Weights of a small GPT-style language model, trained from scratch on English Wikipedia: vocabulary 2048.
Each number is 128 + 24 x the weight over its row's rms, rounded and kept within 0 to 255. Layers, rows and columns count from 0. Numbers have three digits each. The size before them is the row's rms in percent of the matrix's.

# layer 9 MLP down, 64x192, rms 0.121, rows 0-63, columns 0-47
106:123113150101146151130108126122106152132119095126152111139148114147121117109159124145096154117136127139101100096176136160153129126137109120155087
096:146156078150107068162127099141172123126139128113107110124117082109135128153153146158125117137144185115150146158109136125152123126153127115090088
097:119123099147148120123105123135131119106131158130120114123124120105134111133109146102135127117157141152128095122129074122114120119089133087138126
100:121143128117133120168144184120110137127136077086114154142180145123133110133119107125138132165136153142115185093166128145110140136152113108150142
089:137103135109128146121159143112173174133118135159135150105114100110145119124151152131129126143145126092103142084097114120146127115121140125070160
091:147125119107080134095138163123151140145149135122150135169155148138105127151109116157126144138120141099121147112139173119146123166099142096127125
113:107109138136117142114122113138097078119147102146144114109098140114139137129132123144125112168140143107155114209094124138168104049117150161098116
087:104129146145166106103103150114124138121098142159137112131151136120132137108098092145144160097094134136115145169139150114109114096133128154094104
103:130094132109129086147147139173154124121154126144149158119124122145156147149148098140104121172148162148151114136074132120132115114086102105116137
098:140146130128124110113140113110147127091114155123132093128068085138122143119117082109126166097109130118086125142134203151125173140130105108137138
088:163134158122135162129113160149156127141107133129121143143107107152086160123141117150140140086113148121120138087151162114090138124108113136143131
093:128151121166126101164148082119090170112152132109128180112140151108107142088059126099115126126108125111117100112145099162144113147106085158125180
105:154163152139098176131125111152145162143122134180146167119084128162179125124139131141102123127094115148153129124137102143148111113154097160097166
091:173123120111076159131173137107091140099152158113089128134138165140103154144122127137166109155178129125118138129148161117150156134114091120122100
092:118123186088141090132146133153139125132163137143125136097134146123138096116122111143147095102144129114130092136139106118105140120158150136144170
115:131122138119131123134112103133113117124131086140153160094147132148131125139095168112142083076116126085092132147114127166095132145171154133099144
096:110081148113117118113138122145167141138141142100140088136127162131137134118155130128183167111104093094149132105123122101080140111110114121152131
097:145096091111130084148133138116131110105119116144153103143121106141104091157074129149114124118118138141112091132092137127101126169107195150144152
098:127134105135187123153142139143107096147140128115130103135107160138141129150106134093135153154115130165142135123092131149105115144160132110085097
096:128154094160094127092143124116146103101084184141160116113149153105135168156110146079107149107097096117101129155117093147168127136164117153121118
093:110201113177093172135126111138153151106091117103094149141136151112161129137112110132109148116132126104138134174133135121152137100137118127111102
107:098159084162132111123091148151142155140120108095114136153147123167132168134134118115150112123155133164138123132149193163119143099116084096100100
112:122131110127145186175133122138143131116110138153135128118099158190116108112137131109155121115129114104129136138091133144163109123156101101131161
117:135133169075140085103133125121095127192161112158102145120170104141127102098148135124088120118149100123148110143119111144116112140115162137090165
085:140146099149121101129106148104170121123111198126173105185115098128138122105156126132141147139114106116088145126138102157118105131122138123145116
114:115116106121156100178108094124091088157154122110170100135171141167180150149098112123123114112173141112136158156104149114110126100151126110139124
106:101116158097131164124134094156089134147143158139149128068143110108117120115127148140135151104128158127114126119152125108167092153106144136079141
095:128150148122094160141105087119149133115059164107095133158123067129106141116157129121133126144128097096150116133161128102140143132107113150126096
110:089141119145121171138086086138166131140176112157111128141077127063117100123175121121125106141145133105108146161142135121149127142124149102125129
104:121124168110148140132130106132130137112129112139093128094156072129111122099201131154128121120137114157157089105120127124123132131063148112154144
103:138108166093127132090089113154139136094134130127162150133155129148103118110129124131128122113140144134115105114157143130106139105115117148138145
096:095124104131142132108091143143118114175076149163113129117115119135110136112167143119177143120132139168089132139142153108093100106069158137103137
128:132143124150101136175110113103103129122096149112106098140121097105134126136112091125157156144141090119109139128164067107113139135079130099156099
085:105166142146141111127140134157116117144137111154132120128130079169142156157154138127096175120114170161174127185167097139142122116125090143086141
105:155084161111147095139116120117103159146142121143159160138087116127127125140103169126108106086151119127155114131073128118058149116129125155109157
098:132103088111165113156110117151091120143143151112131138125101139096160072083151126157114171122106125100158132093118129127119121134179134139135131
094:125108125094109167113144115111106150172134101096145161130170139106110105121143102154108123138142153104138100123161128139123096146112111146118111
094:120168127163100167090129098094145121161109168077101155136167158124114148100095131130120129107094128136138136121137106130138197152101140133145110
097:105090088107100109135123136161100119134132114133129133139140133122127127145132150124074131160111150128135162105112181124172163115151145068136103
124:159151075162133115081137129105140138094132110137126122158093134105127147178102118131160161144110145114135147181123159110141129132166127126119111
093:168143109119093103103151112127142123111091124118116126132142141113127143121146096134135131140111135149140134113122119134130119139133106159147152
095:090109123150137104107095143131089116143125126118117124113161114072144127160147158104136105157135105117131140115158124108143094118126152152149137
100:103082152102184142102156140138132113144141121114101108075112164126157099121165128153135151132128117145139111108126142103131138109112142127163164
098:159135171152161125163143139088141103122113098133142139108076139136083119092150094140130143162108102107103141120063110098161130135121108123184123
117:147123138164134139144132165110110171189123104109121113111129139169145150116106153105128083117126128102164124108140126125132132151129098103137114
102:148097128086140130129106160133159094122118109109136150142139178163140165135137125136106119168117148134154141131076141110140146102140096104149123
086:112151162155090161107115168131113142127106141135113149162119128123117112146090137137141133151136105122118130124118081107149146141114185134152170
097:129114148138136141104111143126129108092119137127141135157116124093165115108103113172124164145146114104121129133133139104121125126142203113136181
090:148142138112126077142129127136144128128137107161129127162173081108141142139160122140092069158145124151108079108119113106102091089118096125125108
097:130095118117103165082131148157144157119153104144124115116131128097125143159170148123132149112150183176119127121150099148102103156149161105127090
096:102106100099159121098168143119135148087111115134079119111157170115104103140091129148160129141118126176114147101138169133143152110096158171166128
096:125128092166127102153121120110087155162126149065096097113091171119132122117103140105048100100144132131104128111106168155136118143142098126112128
101:129147135108130098142127089162107115121118094163089129093169116098128157122118167150143118087155155111146092122135144125125116122114094116109136
101:082148155106125155127105109123135090155106143174118117113124119092115094144159148119151111146124114156139106137124094121100091108087153158120133
096:112125159174102141137108106150139118125122123129156126145116112131136117139134114108102113121164106129134119103194120150130119153176100122116113
096:090182124157137135120122181143102167136154149138133117121161168134118114139116101123103103120135155101103095132158122142098148114111089147081113
108:172077129148119113079156131093156098101180113115108116173111103190134163115112124072126101110102093166169113100123101112148157120154153136152068
090:166140137122136132106141115132151129108112127117130122114118143135119134139119171151128122127102099121055131115134140115147134131153155147162113
099:116129134142119119114138088090150165054095123129140112085132134137107147089124157134125135103127098145086103130108115137122148119153150109096160
108:101157110129098100166139166106109096116094150093150148141134107099105138094123130101099126132084145148116191131127097119110131131133170121174144
097:169123132149124125127176163118170114118149153134135101159108149159113145170112071091136126133103145142167127162117175136133152144167121138130096
097:157121141127135109157153143115102128113129111098104156136098107155133141147120116120134114154112106135174141129119124132150144165186095121155157
099:137098081074141117105189151124143106174196129165127126149139094136109088178088123127173143152116121130132184158117128093128124162147159146125101
097:127151158115123185135101137100096123143132131154171149132131135103137144100159166129135118113118096104130131081158096135103122171101137134149140